Each number is 500 + 50 x the weight over its row's rms, rounded and kept within 0 to 999. Layers, rows and columns count from 0. Numbers have three digits each. The size before them is the row's rms in percent of the matrix's.

# down: layer 5 MLP down (transposed), 512x128, rms 0.236, rows 429-481, columns 0-127
# up: layer 5 MLP up, 512x128, rms 0.259, rows 430-481, columns 0-127
down429 083:500554532558422418415576549503511483521517535544634410513479579414493460517554454521507547539444517498525483519511479560525402496546504538570515470471515442494516477489503499456587575537495553626542473509509532499444464526519557476512479511507616559531425513466427542445424406468554554536515493515496531508489516470600520617515500502516434524513459550355523503510501407493598595459478
up430 094:515500434557495491516431477542464453441417528388436519559509478518488503573540559594487522531426450460567517464507546456492478450464515424408455522428420333557507392552513525475490559428503451511442454535518550571549510399490420478472524427499495490448458551576471450504487546531404454492503554565482595563527474471544582499434411467480480521538508463477496564516541569521561507473487
down430 088:471480478537539509447509501589563530557457473521443484353570551569405420507526571491504398485546623451628468523389486457472479440541515595490477527591446419528472500565492515512533466479499478530552535526528569581583484563450464488541527514464504494499480510482526507539496412471366513487530564472504462440533561562494521539566525535514531512548551500452459501495440597445472580483497
up431 123:430521558462454482508567537550447544531539528601423530540560436523540511463532452477558597602453467454449599598508488530490422489478496493478503483500463455466478503468550376425482440523484425484492527514510510446485512525422473521578373547583423485502542537485514390470532532482584428486438541509483513505541505534452576491511455646564562513482419491512539469519474435523503435420454
down431 129:504584553465521525411510558553473534456422453522536528535577558483450448412466460482492568457421521524427426533491530499448529529599509563398442405500491499505578533499440451569507487497475468454542488521514426500506521533386435563481499585450513492555543450508568504443521453580553491367514513514513606485546520462406510521448526547469529527567437499512547572499483480567566456544616
up432 126:500537512498426479457426436475524589508537528541456500512575473568436476433495434515456520594501453556407490569539428498541541596387486485516455468433541498539459655542551562518494485608487565523458523582441547487538498592477437524438510505566501441556562538439501573463512589475434532489501494431449483448600542473557517522519498504486572503468504487580580493462476528468431501504583
down432 110:515491521538533471513523397445490468502574589437540438484512528525432523521508558517424539448474544563521465522497465556459458474423533493535401498561427506477475472564516471408521545488575494565472474592474475485474520501547436541432509426464534494471467422577552431434413523520476371474482528498490463578609525577548510475518442528421479556443659514509455524419518506421434552475541
up433 096:463504475462533376449450472546498483488390409468463373463552512537528521429540489466566472567437491468502487496510526475507470488525585570506414547485530540510477493531542537459463589540515518527538489484433542458400644528469489377470535528516484543436507420516446551416379526472522518478470478435374452493535500550513513504479497465447502523589480514370439448549460479473453527484521
down433 095:495568598665461415536569504452474511453502508439451510412517500504508541460440553532418533468573540459431534432537392553425519561465519496473519449534466494397523552480484408492515438476510503478532546461504485541600467562541511502552585541533463487534544507489477528434465423649521578492536496466523427452421469507459533515490533499520567474494441515513501521495481449433540635505457
up434 102:540496496549485457489524501525432536501448465577502462499450472516524536546504576552525531552475417626487465571514443509449482573493544494422411516547553470539367496533526604447506463553426478481459507418447561496560469562453517466477515488517553518460470485475463459459521557418498517594494469551507516529424478546380600506464425574530435498584481532534535541517570436559607390553518
down434 103:428509556614579521420487430570553487543520394484431538546460513554434454532570480538521437587564535564524554512441533501474482512538548517486515422503495520514520473619530585488565478408505415515572531438488524522513460498488455466497527483562533502569551459509515469506533463474512513485526407544546517447555528531497490598446435530595597502440597521441497536387596498523419454467464
up435 070:479465487461432476547441540432394513491536425527510420530456529440549449447404507545430532413383521509534569502597503448566455436469493475503513569478468423472509513523513543509581477536583412369540454486551520605505492550432542485427555458452568507539540487487596536483533577542537381525526499479538547459502466535505495523420537475479472503496512471551550486401498461501549408447486
down435 138:490528573468448549538516522431459488413519439568478472553457522497578531489506507530564489554554509523503537405522478466480469546516467482487494515398557572585456468521506597485466491401531424504456417499505542439536457411573471547521497585574544543461525477483423455485488571562471516549479416558432529500448449502528430446581451568466447485369566396458509601483476484565541476488589
up436 103:540466460508509497531577566501400441477477523467454416531499461439442522529505407511565445449462443560403537437462536431471480525520560476413568502468430454400567529420533575546614579522497518413422502447510462445445546476426524512460398531529546580506443541546475526481488567442459475550477508505544528554486446573476512580507518557524552616576463515522582541483454488492472526499550
down436 109:532483492459530545524482455311433487549469480600476570423561464531469449494589543463472508511522516445486486518500475536537472549517451519493448447493561514417448497457446428617481537550431541502458498478498544504488497520441537436500552498539500463519472584469372535504526459439547509489459517459495553493528464527408548507497522390482501500594484489404461373531483585449570569589561
up437 089:463432505401485444515495621506560637584597487582486504503614452505471520433430540425498463530416601466548502534474528529518520427456444535515527449443542506555443528478612537532511455449479481454436491519447492554499451540509505369411549470459535397495481429508543454521541518524477490525525509503553539524521488482570459476571471400502557473482526505543508498540437507445437432446554
down437 116:608477474460556477501546510421515543506458434581619477463456476529547463527534448482523515537555520509446576505550586480523455470523429464582520584479603589517555562500560479550447476459534499496508581533477374423479456516538465520446551544542569582488565486438479537472484483477524562527474451443516451452494557544494493478543518444413493490572370464340491546482486522528485540450458
up438 112:480515463435672523576406462426533480471543473513442426554448467626504511581609466513521573501581439529455501487512456503488588524443460440556543488476434521539532505531481461486412416538473457483493482563438522514452559502445428439534459494412387467567542514501471474489588479485578474531546432476518526394518503536423498492417573523542506491462528503413466493475477504492473533475529
down438 090:392493633488508501466539360474485418454503470486474544580379583485444469546528451454530512577438402566569460503455554527452472476480536524535458475526497475534483495495458487429586492506598536517460450520481558585503481567466521463467517480508446575520414432598526547501531538506458527466513497506498402491406487592546493514433529410383454523508518487552495500534469448469467531492574
up439 105:545477503520410544466487570423517524464460515460502457554649505556581451526457541577496529539491485470488501484585427530577476463460478443456494605563495582557456366453538509515457470546484524466485572547432577416484514525505502514498556528488574569491453543561514356529546535413506632540438511496554417532494439518522503442574486568521519476487495580502488443516515452486548483479526
down439 119:443539529511469505491520433534451436437439500483526464530520437514515493436496538379529537529399436505524375531493546427506497473567479450573552525510517435508454544514511503548487442490487534491386494576456517405498525479618485364459503556544445519480485415518564596457523574576469506522537485514428436528564513459485506556402469522439503465555547588568478528394503545499541456576474
up440 108:537527426461488571534405541481461511549547546552415501509530440518476502461599456543506539502507547498517535457511444437534531417527501497515529416371444480471463555577483583486502524512504463439509425393547398555517563367466619480538515523458439522546439452484492456528479613489437478602477503596494486513510456582440556486484451472581464496464468521532527439574511452512482508516581
down440 106:502538448421476547640485458437476439436457408591528456467483560520605507597483515406510520550487502503573480497491558519533497508513553514498502529547501478539508444466446488627478547498489507459487494521516490483526448518432414526470514553477322458482463497457476508447499389491491482551451486429495530511416527492530537472407515517520511358560550441467459573504449527599569496517450
up441 089:492533457510458530557477552461567518492560496524503463435541429487408456442515512488490561483509445467455469592519493470416531526451472456568545482521526454523508460593672526528481555524375471552495573555509557516559553532472471450426457531558543521571503502561408538528508526533473521547580484476430537551519562458437509474562416582644488482455488537408541507489440504464409524445458
down441 084:397486557460463577474488476526610555559446489544439491545493451523568502437498505468519427542443488522553420478395560498554523384571588515394523473465527511516516536467486583436549479532478493477502505487602558442560552493484568622541512543455518440417465561484502489505549517428541513501536490527487492616431508554455475493542531470558465521554583473416529426536566463453530418541535
up442 102:475484450548564561525458463508491466499539451421429512603499476509412543568605550421553502560591418460557552520523551582488528501501430557423461401502487528482520501490613587579551460472537463561495479530478506465461525485545395529475572513527455539499434491503511463425467602513467516553450461385485508479606456553517503479449488550519483478556544501491575613496407517464528473537485
down442 100:545428453432506387588581581486526530495569486551462474457462619501470484528544501614439462506517487539490478515514488539460503580453419503551513556462627470424480474489480471558433490430467428428595561469490444482499416561499515595476476468482497453514491491488462507536432484494444543586463468438428434623456567511483549572552491551484528481519397491425465478470482499550437465498475
up443 101:488459625458421499563479529495445546460541472554500507524487493631457517508504592467476568476619477587520477492543522479505409425485479478490545533526559490590387567446490564509584565568419454452458538565552538445565517494583442498395470448580437474463451514552449536495423563517449511436611483514497447496420507512441482485523476532457483566460559491481522511544516508481472520509577
down443 102:503565430450433538520461570481446495450582536422473504447554518406409494517419460435490603503531522471422461489485526454608448517525510402456483493484429448519496416468596436552532555494552522513473520513489478440424558517525432503491460388608536550487498477527565517464576516529460518440430490432493496525484445461430610576510518452574473448553454571514468566516448484459429475532455
up444 086:601454534408448502466494508497511453487485519586488522489499485623597425497595484493508578509569497549404569481497429509486512571473529412466508448548463534581444568555509456477471576462514597577422479467538457437433500463586418434478533520485542540478502573533530434467549525533454525478454508433538524529440485497503493525518517526523478460392520495494422419490457540527427370519405
down444 123:508535572477466451562494460589464469452482500475407496573481478486496462489428544489534517507514494556528562399505458405520545548480501460535553475489519516500537379483459490469484487475525440490498436476568573474521496515458543538512423434505484430520560451533541431492529612522507397554591507494503519512557457508492465399510538438438507562343595382460566508564457465531529519486640
up445 089:357525490549451441540598458499499509525540495477568546426520380576586449409547512506520537469583515554536523428448500449427510542487508478452576481482551538356518498573572494515466551522579492491482500494548473499481634532556409451457491558540429497538505468562571577537485499473518407548471482496489523515461507466574585489459505494529429569473464507563553505470478531556523525511590
down445 086:463523512510490571447438449490457468460562550485537534501574510559512511469592482571414400490526512511441491553494528490487425521509584435593481535528450413430475532576479481508567497474514540498484491567461446566444373530384490427473543432479518476417491476508498439507518476638539563440502453459437492556482506507412462531480512532404469536444466474537479608431566548532556592497546
up446 105:521452575437420538516495546521512535413500535487570471479567519433490507586411490537396509516583479549396463543459494493555399493504433448433571486469539513538494432427469457500445517538423441487524565505453493417449550420555464445423584506537510541525533553517511406457490533521458451462537463502527559526445575458576579577530495488460485471409567564467410471586530506501476436522438
down446 109:420592425510364453493531527503403479567476522415474475488515386578520542457486464568436536484486584507557609468567539453515525491564458485572477478529448450405460514554508493525553477521509549508593493450474520418442462470491507496380474433392522515405587470475422546546509494510555444608493596446517515455548468499521530452513470486456502527519552456524536453530507552490548512469535
up447 094:504542463509478528542513492474527468571556566474580574488440427516490444525596507492474392430576534569507593515508511551556458464486464466534520508520618439589475494466435518589464488449520585564492443494486464513574541456462534395421505490492470531507556588417447522487486461497623503509554551351515436542560530528523458485554470570567482545506464424524497534487459518524614512505481
down447 104:495493637572564482545501409507556443503563521537606417540534530524461488501538496516547537457466429512530433503550464545526392505489482513438482430449420588508528469559522383551465551464526415473489489594495540531531469551471500547556515502518559565501526566438511482432548543500453571516564528515470466485360475481387480455425566452535584496511572536553502511448490567527496566535548
up448 104:528553562437450535532474515485447468610451480540458593537557421539435425480469456465558547466574507470466570470535483492562515562513490464458490471523476412497593448532566592523525538568484590617517455485551504440459543447562499491546463501477500457562550431534517488364565554471496513434512459472573529552475500566508481583511562562572523504503447484575556514460352561529533529474505
down448 112:574404490471514547537478569542521517457532437490503485479591361493557436546464489486460517522598458518511507438481483485446450536566507505389548444493512451465529534399502496447437399458438494429466438463373506475664571478540473538587438516438453506527479471499563509504522521499503524505528446452556492476591494498523501443569488427533615458485550523496536505514439507490518397506451
up449 105:466484536443480574499504468522510472472400541416520465539498569559492459565568578406491576479562489603515479536580519544436468487418446570515568531476484468528499444494512477567572467605476503472586469494386534538456541571425534545585458485437418504560459508546498441482476438483394450496539438535411536483489503475519432481534525525498517579459547494387469537542481484515571421507415
down449 109:501478503521459509574582379514610507469501459497544551486588511460519562427511481413531457542549506488595461483530519596527473529487578576382577496454499580579497481499475463559529452521469527509555433497484550567534504463491498498567524546603524551461510487404554434539514455577572460445527503510523524570534494452429486490542585540406505461544462518556513520512529456516530565337491
up450 092:558539499510552430530490496473415558470534439471533411460534392494550525450538525577569434471533445471542612419417528469470536496635472538520503421485612440515469527445508508443409546476498473523531540557525586456424529426507521473479512393562505494477530484526539479614442533475481520554511481427475497404569407437536502560541487476507511497532518508539550474484503598482545403534487
down450 081:567518562590488501450483479448465505483532503583543448461518449487477515544495558464640567520499484544522509507504423503486540448472577475546561452487453543520479449494502534531508527474460608487484531459477547391404531506525520633501529488485467545537421468439516488490528595512534544511463476539451515541618439550401484493466561391454488594555436458483478549599528472556578584551593
up451 100:422464586436592457465437434531518489547545514538544538447524494423527459469546491521490424442479524482596511473565524515552598473512453470468509537557503572536483514508503512555521556568504537593491520448599448465452451398450475566486442573513402501548435563352538504504392518494527434454476522509516518442529497491439422449397417453463467563470495485495458465507526460455540524474608
down451 098:500425528509509497624471512481488620510523500511400563486457557510483538569512483595460421472513539570644459387541513475456434511456415491531521468498467447532516487464412412517513574501511481521478438453502439558493447462513533474510501443451443533484458520405473468449491478549503422584551527463475447397515510508423509517503460509490629484442420548412502402528498479534475536580482
up452 105:482525504438513453453493551517565469445433464467526555498453503489521486530424421469541448457546503532524539461426428549414485539536485511504524568533500398566467610519524460599524546451528412464524470517514557450521565584503503491595470447513405463493505559516444386385509527404453521526490561515540506527493525433545480419482613524539489492495561468562527411507523452425515412566600
down452 052:480464462416420579450469566486572473474485533557503500433389531538497478501487600566515504522455536441453460495501444458475531428502488502520564514452436433443452506499546480471529510500501556557448396479529473433478374589569549511478522424501379456475448493461492507465487554464596483545527457559528644548485517448584467530438462525435440543455530539556563524394499552568548496524518
up453 113:605405503533479496548424488536528548435487494480622502522501510556482492520526495497421412477513473532609558505540528466493444515554495508417510336551548436545461485458510497531539587560466465498539449394467603543552539415491516424540459474497447547373503519477509466499444553446569523488467408451511532481522508624510451537511498518549539471521523523497501542480527396575569478533461
down453 120:591517462550503458539500518487456521663447492507577491596583456667493514519558501552536455469573446474500467479479449532454450509536400545522525498519487440457557467509559480499495561425407475475546474489435611524547546517481540530519461572448478505445498516500525575512513499500615542566585439459537463486467497514424469502406497543479444569513555493490398518562493554545460578467517
up454 092:552451489569460503553441485506446421511509460485568571533377528494511530501520440514432480539481511443477537563480500444612540412532560421518432468500467425555525473534467447447416539483591485505415506391554468462523499527433454554520442459522463554541478435485436467408502519403474380410435508548507561459506498513534484585549403435468499512488523444429414533494498490520435568489484
down454 094:417531413533520352482498489543510492477506481511549570446486486502479489532436512474524546443500449545541409503419444524503499575483494485497483417517483473469527406495542497550531500631495528514600596480362513517488456489377547451463554513458476500459480491548467492528452463505513553469465491461429449477395403497436430552417520455494547490582453524440427567543534550434564536578479
up455 109:471628454481436585472448489454442549496546437498475506527473421500463508570584440522543510512557508560517554516415516545509486533550424434499544510414546519428518500557494459558480512556588508490443574500476512524488395473511566451507429545640490471416527457482442501503491588468604530503586508438445523544536556476492572507465470501506517478439531499448476388513477414462509384449425
down455 115:514536538503445538515566523483619513515513521460573505611450483573471536526559536480562426480441456516529527552465414473489434517456427474608557508612433500521548468479526477526607517461462446509505462472513437418537540493461376536507511496545483472494424482465590477440501636560509382501568465471424510533528500567503444557567510565480431503470516446472505553402578471464494484508514
up456 097:500482445466455461565453443478483510464523547472487593557440447522497372414519389573411464380498458490506538484440454441463519444445494352469521505445535593404397536463470433488466594563476493494528437491567439498503516545473569557472480482505458537527506506513514446452510564494456417535511475558528431546592467551473533506426541547530528516442537538471455506497526408571473524506540
down456 099:533437425477523568612474457506470518437570489544481520491517550520528520505501526415451519514479386487637471525449513510474430484533421486603443510536511554543406591479416518514460435474385525469555557572567482577470481493503581482622554483499513542454468510494525562515517443536538613535574536534534508448548528549418510547527514564473600487486481471470556525544549477516464601507480
up457 092:460517486534523556500554545544452446470492536508528473443511576483523480503448563462485421482578588470466606424467512411502553590520475470503490615451457541444472522466524464471482524414427585419452557491598531390570478436500466509528423521484504549430576530447536557524487486446420540603520519484416547399444524477504522510506522494419506505477488386432469528551481489520495617540486
down457 086:518458561446546464492513484395542525510534440529536418446594510432543529468403504489505526445482446439446451420436571445557398444466495616520428605528452517460457530519573517449578573488560450595491483483475456500507517488493508453554423517535509440488503528508619483514521451495446521483445566487511446562527512450514506593413533445638548461579536512516434494480494525547537528438492
up458 100:476478522546507510511558487467480520504595466529513514595501483605580437517438541515583589467498490577404515593426519375480515459494473438439515507474482563496538519527543563597474436437468554519407474490509503497444463433517513425420510451567389470466517467565539504507520505464468554496453454546450604428549461494462515614452380485517567476526514403484442469514496558462508484487447
down458 102:520493489492564494600549606614555495539444524471475548416496490556497504524507459473509525481495517586501437548500402507485506526563424583575482505440543538468501523538438471423462456491565516537609495472498463510502505472520602485473543485507442481386529595598448530576473538389401582395544462474496526443479535453493502585474491538476541531543475478471438511498502578502467577386524
up459 101:536453504576454502477528464549583541522477529523553468552499479521579514457635482474486559529529459508455500424529529517409452469479465369457524498454469595498462539501486484488512582558462438504474467551419580537512452430518503546570491410508494488513540560562504466521450554424574568504513525502600475558532494589460440574425456546496528484630460411490468538577519540520524464369534
down459 114:507542492586508508529454528483560534573470478511375442442380519476469510457458529528501501495430438519484479464554491514550560475485478539644552495487509589571514511594532483440609484508574493592484476513483522418423523486529485606507547539519409540410561540476529514591590529451495525532463560459556435508507489566478501401498523534506585510502444486419532445568537531463394511482530
up460 094:557413558497412548518491544495543535479445515483452484442469534584557440483557460544420535472511495499565555532505559462441442524473467545422492543510572504375514504541484513541528533467559495506553410550462419508542448493397486553348511405528518526552595422442547503481568466576489412483507430466518537438522542487544585392518514554467464477526549465551434542484576510532523495532571
down460 102:445575529492519532480533461530537437465510494530564557515545550527560421455468447494574564486499468508544502515379585542498454489477539595497533486496545401576513544443383479576516480468494621473525572533487505500475454506342512571445475492393452557487514442465462485458604460568567439521502556520480439501514499635448527510507517449535525536602501574549452498481499543541477547505507
up461 100:430558453473555516475518502527473465522403508548477484431538493541515541486573469422563564516489475508580496550518472481582469609486564419472549551490399498484556584516486551416532599451515553522497442475431571407489526597497516438504469531507558518488507486448526437499511422514547472463631521422384492490501429516571522482475434431427529526573494397418571461483471487465479514531552
down461 067:483528430517554449532441441519439483591411393493565503407487527571473522471496475515494519509501429449585484490413548502443469436531502529498502541516490505479541501506476516578579448455521523534482448420547491609491457501469517481438517537417433500490428562548546492580537484502385553397492575515470426525454511544347585602424495465516538473573520500498532528514518571426447446464471
up462 094:476547540458504507575481468540477502426464519436547395595489460531588492475390512476461532526536387499536593449520463439516490607539507501520440470593497511492575468503504510516489450470504443609472442556504526504492497504548524529539556507602572542454415504467475465570490493627524509444479438554421464389493501457461429427407536448489536468450443395527509579522531505532495427516507
down462 083:497610493466480494463498541449584471533446473549532527505420488471476606648505524508451459489496442427510417470545509564496485403469543494539416515475468498449501482525614545467523603565511524510505547534445476497439494501531541527517515446521455497570473587535500594590498510534517584565493450540554478490444488579610481526523508520500410473540596651505506433485516502536505588479434
up463 086:533472471508456467483447508530520471435481426454450476566532600459468468552522422592438511449533567507676501564437506512504489521522455471535485479522501502573453461448523561490452502517554508575453568528472575526584471477505506426530568561491495397434575475467527473415479601412532564537460439593494505446468396503512598500535491500523519561487586433530489525479563539520493485589427
down463 138:479495523473554453521505591588526571472447488513565454531532352626558494466418494408562495524441473421479459491572437487419481591462488463497483380515571405509493448450500559545530491455522514463477464468487503438444513542518487527481466499446485499444546584462535517542501500495468488507487482471589584540456547489487333423512474554393532457475442495447523501476489475480431479565449
up464 103:511421535452468515488581534419413546552493445490598464500514504580428470602538441573531556504470470576580371535517435551485601540504538505562531505458531525497466535535575512521489552501463448508537471474380558474381530547442433492497500460464385560541481467463562436500497445455463488556501458493536544541414444463521562545454544499474521581457457493468594539510490527475456494578448
down464 098:486504438571600461520484531540409515547586469523587448439527502505473509488447545511422498416577434456546507452481526499559487478494484483495411578559509535560591533496440537494511580480533492533358427526454533545593421499434585448480543481488471461455442526459444556565506468471528562584534502435457485497544498574429487404504496494490433520484525438435419489460400475459444466551423
up465 100:532563415430507492481426445465472416532504431464458557607491512566461600462484491407475552526430516547486598466436429391479537527517437506418513441499457522511490490583491494545473480498564486513547511482447452444496457511501486443459472478567601542470447468544484496519543530571449560557449509550490518575647457460519493490549432592448547575524488512528512482567643499447537509498549
down465 096:395505587461496523501442478556546450585499517512503498388552461440513550416442503555530532566522533513575538513422450516579446487522491532448450477448470487522550520471451503476595439519530521496562503421537468536519420439520603572577530564547488431402517515538508591539489385490445596432489599535531434596466446529462510550516479549502534468527488435452539469547521480483491390534530
up466 085:522606578524477487475433551555538464535564555511511456533543509515479501522518451560572450529593491514414463420470473435501490565496534549570521442491429564512532492528477475568445408514557474446566440560467502481451520485468565525576457480514560550473384519434559519482413494457472514532600471577486513509554570554540512454547510467488549486506385445539427481544479387616427504494595
down466 075:512475448394508528454538480498477480456605437499553562479559478488440463423444466528422480410469464503454478511490510410595510456555524469397524553464490534525614499500491449477523483480527494504560525484506586472408485454482441472463533456516565484525600482464460557474498485525508488436509577489523409521350539385599511411491569526485447505480474490620524462546461587479520471564448
up467 104:517604606552457432513440453505487467592585513511524463511563402461462478511540518485468507516473475518458595543466410517534542520422403568642440561494482533468461461541437499520469414463450572424482461563562475403476562494474476434441375489449424487521561479461514505497472536430557561532479487578541495444480480419432441589445512547521472500477471560467502509496502510524500458463559
down467 095:525515501615404508572506474472430533485616391465457461535498475493532555499476476497474508513526486559476499538425449526427436579495582520511461531533436560520499490543437529513563547488491500539469514540486484510513502538413493451537573523407424549502459475399520505405540523499500524501547539411475339444451448418397502499466563519569580458418535506495465566569425465475457554453451
up468 099:580594464411432581566515551559484493465558533437494531446484503483509528551400494514454507477537466481595485471495509463509412535547402428534524513511481448445536470467464501495560470522414593475527468486489484413498504412516613600418470564558452476519484427526593454481456545521423496506478473513454548447497562399547559566518528611483519464511601542494550473534513425452513482527586
down468 100:491425421584472464531458476496543416509437511617509467503530521535502518402529499559460526608506412493504531500504441421577489430465502502438522463547502524533436558447567561583486556525504466452420500536486425522549505481421471501588531389491539551518525438452501430575488492504610464547501529433522469498500551561548501522464559412577546474396444465465452535511385516533510563571493
up469 096:496559501503481501519472498436492494495500551429516503533526522492529561475668456505539510502531509515433503512462512506493514484516536591450507543473449536429563556329542538453466453511466509429505460486500537547480493528312528545569479511521512581440467510484395542438562563508477507473522397513555539451535507526559421499469463516606486531430456499535489454418538486592498416505614
down469 095:376498481463491474445507556576540498596445534436552417481438542512518396375480488561484509473500451481475458530611446540489590459435503504524474472459428488475504480526518422433518523415587553533496459601601490423519502505481490457466573607534541518564516526464558506472496646496454467558465557502509514490476499505558614390478510450463570529501505520504468486546556520523460500481470
up470 104:536490552494480443476516516525526613450507513571486426419488527599488538482456508371507408443495465512501572599442500545429469478508430478513523434397535509495527365504467541465463500498633508464570465423459526492485495395500511469452530517514479583489476525452516556482501509487485505542428518497511491512401563563564549436482526538603398590518530589534430477451461521542446512472472
down470 108:431521459523619443540538486539509443608486578400582546537474517500522521585504461525507495449537501483508468449491493621459442469476421479459474540497522606483488529461574456539484597475435512533458544512427556535602514591519529540508478394493407521423479533472487563508473514423592491516440481482485402445458587448561500525615433496581529499459563507512482497538545547506441492496511
up471 108:512452454505478494535577445484500510456422477544628480605452522544450533509484498465517526566476454511447496420456473479483461522436470464520514549558431442471472504501540608615444489487469468448564514522550593543474464534493463476548410528531467523474515518644434422547557572455524421524485504539621558522521513493485463562503508555466533465523577463428458528521659564533486480542573
down471 092:475501387508490434464558434496551498539528503531475549469575472468413507438521498470446509561474461466477476570399461500487543427521459470496421532592446455441592447541619492446488542476473567437585588538526554535507476530480495514489520479488476560547520443504435476504463535407581553360505521446447465476491547500524495560552447482470450546539481510560482516401603602415437568479491
up472 089:507458470361468436449594452486614538566471577498572450504513450516550476516496505550434513512538509448456474415481499464526519582627536412502497577562478463454392500482554551580519563434526556427554484580455498462469433517425532391455526531566465503528536506508425482513515513517534587575539516532569498537488467513476426502526485535493462496455473563532545537545481400561509551456577
down472 096:524523584576511523480568522475486474495467565462484393480462526471484507473512434453503473455548524433528516591575618530479427508506454533579537485440508460455530429473423497498581384516477516541532601524403444454596532496532449544572454461463503480424453561454404431486538378546465542551525518511508503406563574515508538483598504478526566512481492525485478426527599564471484569504491
up473 079:485530532535571501442560447577551522545578461465516415558574587523515544582508405468500570462479542497567544578568446504470453470474610611516481508505466529589408521533460480456486557459500514458566487511539518414523474435500483474472421475543530571532391550403550497523527451558532481501531493410511590508496498465535505461496478547527543558408474441531537609507511448515524381529446
down473 082:494470462513641407482452500384512528503537444549441489496496486499475498500473439462452497422483437482520404581546537490495497488568488486521504501529449520552493441518488425507478513528508418548508403534481448529524498519458628576426511476479435594543453521539491543539459556566496552557512434518523426537522562676529437564490478560474478541612505532597493523469526506417500417555468
up474 097:389497508548418405567518501499434453467494530462509470552531436428532446538578502559483397450489471490452445490505460515500437522490439474388483531411483533536463452559566520487516467503444416517477513447458485495526505519557466446423425546420493511487505426543463461590491434597558509447518485442438573574467480524376524586488465454452466518462508455441483544519430368531419512552484
down474 074:576453617451467539469449494574556417557498444567460415420533523571545563405452477464554513499477508509523539457521496461444511561483565507475589508516521435465557580499422477451518491497617587568560495465456446453500557538483470531582538520526497571567493462505476431399521569550438536467490449607563512524548474430554524401571502509535535476514464563418574513514504480532547494449512
up475 106:531560478489464522531475498415438575478511491428533478448477446543493509542486626430512537652515504489498505466466430466547431473513598434493577441514478436538444452507472545452491469487539474456593559560462531428471549461527489509509505579495478540520470422425525506580485581503498336578457526445582521469465543504476536459465503440470541489532515423542502449419393467566450488422470
down475 103:429452484466575438444366530505413530483447490428438537511489494507443417513546512504487547478556424456472438540543518535471460433464489461559557497466537435525478490490464411440517444534528577440548580522500523440437502475527569559495513408635485494486471419547495611543537476460376434478444532500461445418499533492488526472514472490535461574496483532526561507485537493395397577550547
up476 113:671494423455502497544458530517536552430525520518536549497514521469472571520515462504520563452453523548529580618539591494535406549557437451507552525464442509401519500482454525450440546507487531472449555441373480491585458603533590520515527434455530434408564533505453452502468558459609454512515512438482477505473462453520440465553479495562487511390502548502467572510540490488557502444527
down476 112:452458585465505605527466478471540557543623383499542565513464475548535520465487436447503554440471491589548484550485509577608418599547514518407534482505439456544493478526471561447472458547551473589449481553458476488432432486502544540509483453533484441436488491517479463492486590574484458496488601508417455490475550526530477485462490496581446391530579527577476587503550397473515452522493
up477 097:477437453529511530497559490501632449445548525451558483523504448514626503482419548509549485531564495482570464548448555460394569509564521443529445501484558562464465463486634542598511569486501455523480509450511508483466493539476554543478493542447525426460603591480535468422551579552501575480425539551524496433473411519523607517456457569609548479500488487488558510468419483437525460476509
down477 092:496457513557530482463453431485474468512494529396468445647528524536479458507609519583514565482471516580478371482554549510422548460547563420564510562584490509464515427584477473449542509445496561493530463546499534466514528494513488499431507442466523551475527461536481488452485577466585474490451500613481402453473484578498447549444386519415472569522508579521520444478488435487498579569564
up478 094:479501492514415444513564564493494506609471441549520395495451464471470526563434509475500540604451447538419498420538418497538486478454560504461573557496462448418499544531586537406506539488513507539554492576595523567502561502499458472519452495498527501579504375498531503517486499402413522484551489583481536509455488548452479447523462611521443480469447493571494521585573362444487466546538
down478 088:529603523520480538438607477505458624567451481430462388552527542494525489523555496444440506535485510456551562497411479467441597569539501579508495444458499533458589449560537569488600456449488460557530609495478482524522464543550521589569511480501575534433515461507543527567459542494429519512503435554531530500457532544545501501495478579483520436454518465576533422520607522396567496445497
up479 089:521399497545405566460497418495503526508427420454410475540554436447529554588542577530499544569477558516504423524536480475503532533463446460538469495514512513445609526457546518428430454449470429522574512474495539520453526521552582464536482541475455445516523478540594470436420499513468621560487457495483535432554455431563545517487497594542496500419568489492578462626565498462435505571527
down479 093:551562446451496493516486516510473530406537382506524478540557615486473465472497536513452518418527526399589416561442461477560526527488552515437449465453480509519482572575471559495595563506522421497523428439465500517470506477511462535495474437535490425481525507470455532481519490515490436524511606532494407589450479553444530477467557416501466505539356422534498376508544586549538444515589
up480 099:551577484529484522548551537589448479568470528501532456528407425493511455521535530505506515594546449454404516593533424430516507526503464476505465474621467514609488362579478532498452460536520607452553513431572454443457486501517500485513447498435431507481517479416525523532534598501506577495577542453549532435553549485530530420454468466594510551437546587488570529557496479460471451526549
down480 099:458464508493511428528523520450543571463476521533510544524463498537521462513509503593523362499501456450624572514456449484471556425456499498349513571472577525475496462499483534423510536500465515441423508517520463463501502540525494605502451519474448398562498531468484485444477522420589477466493460405483516532460518438490428515529460430591514492471490482327406536457496438524435401458487
up481 103:461434550432501568600493413539451445429466469573618572448446500571541488506503520466514531457414448405500464551493512453462467504506532505461547456521474482496509528601439485491503482487522449524554489510433469480508590397439534602490494405572512510550464476476533439534530626591443461457506411534452565556448489444478507546553508514596508413494556428592504418471469484502482514506520
down481 098:578431458460501492571558506515522546427461497494500553416507508501562570547464481524559513554498459444558448406545469464471488505504556492580481485509390419511532547470376574574505467534519504469541503473422423553508456413503467507488570515482582488439501496459529505522540424545402572438518544466396492554462506495510545518562570524470527413501566407545514458631463567525438424566499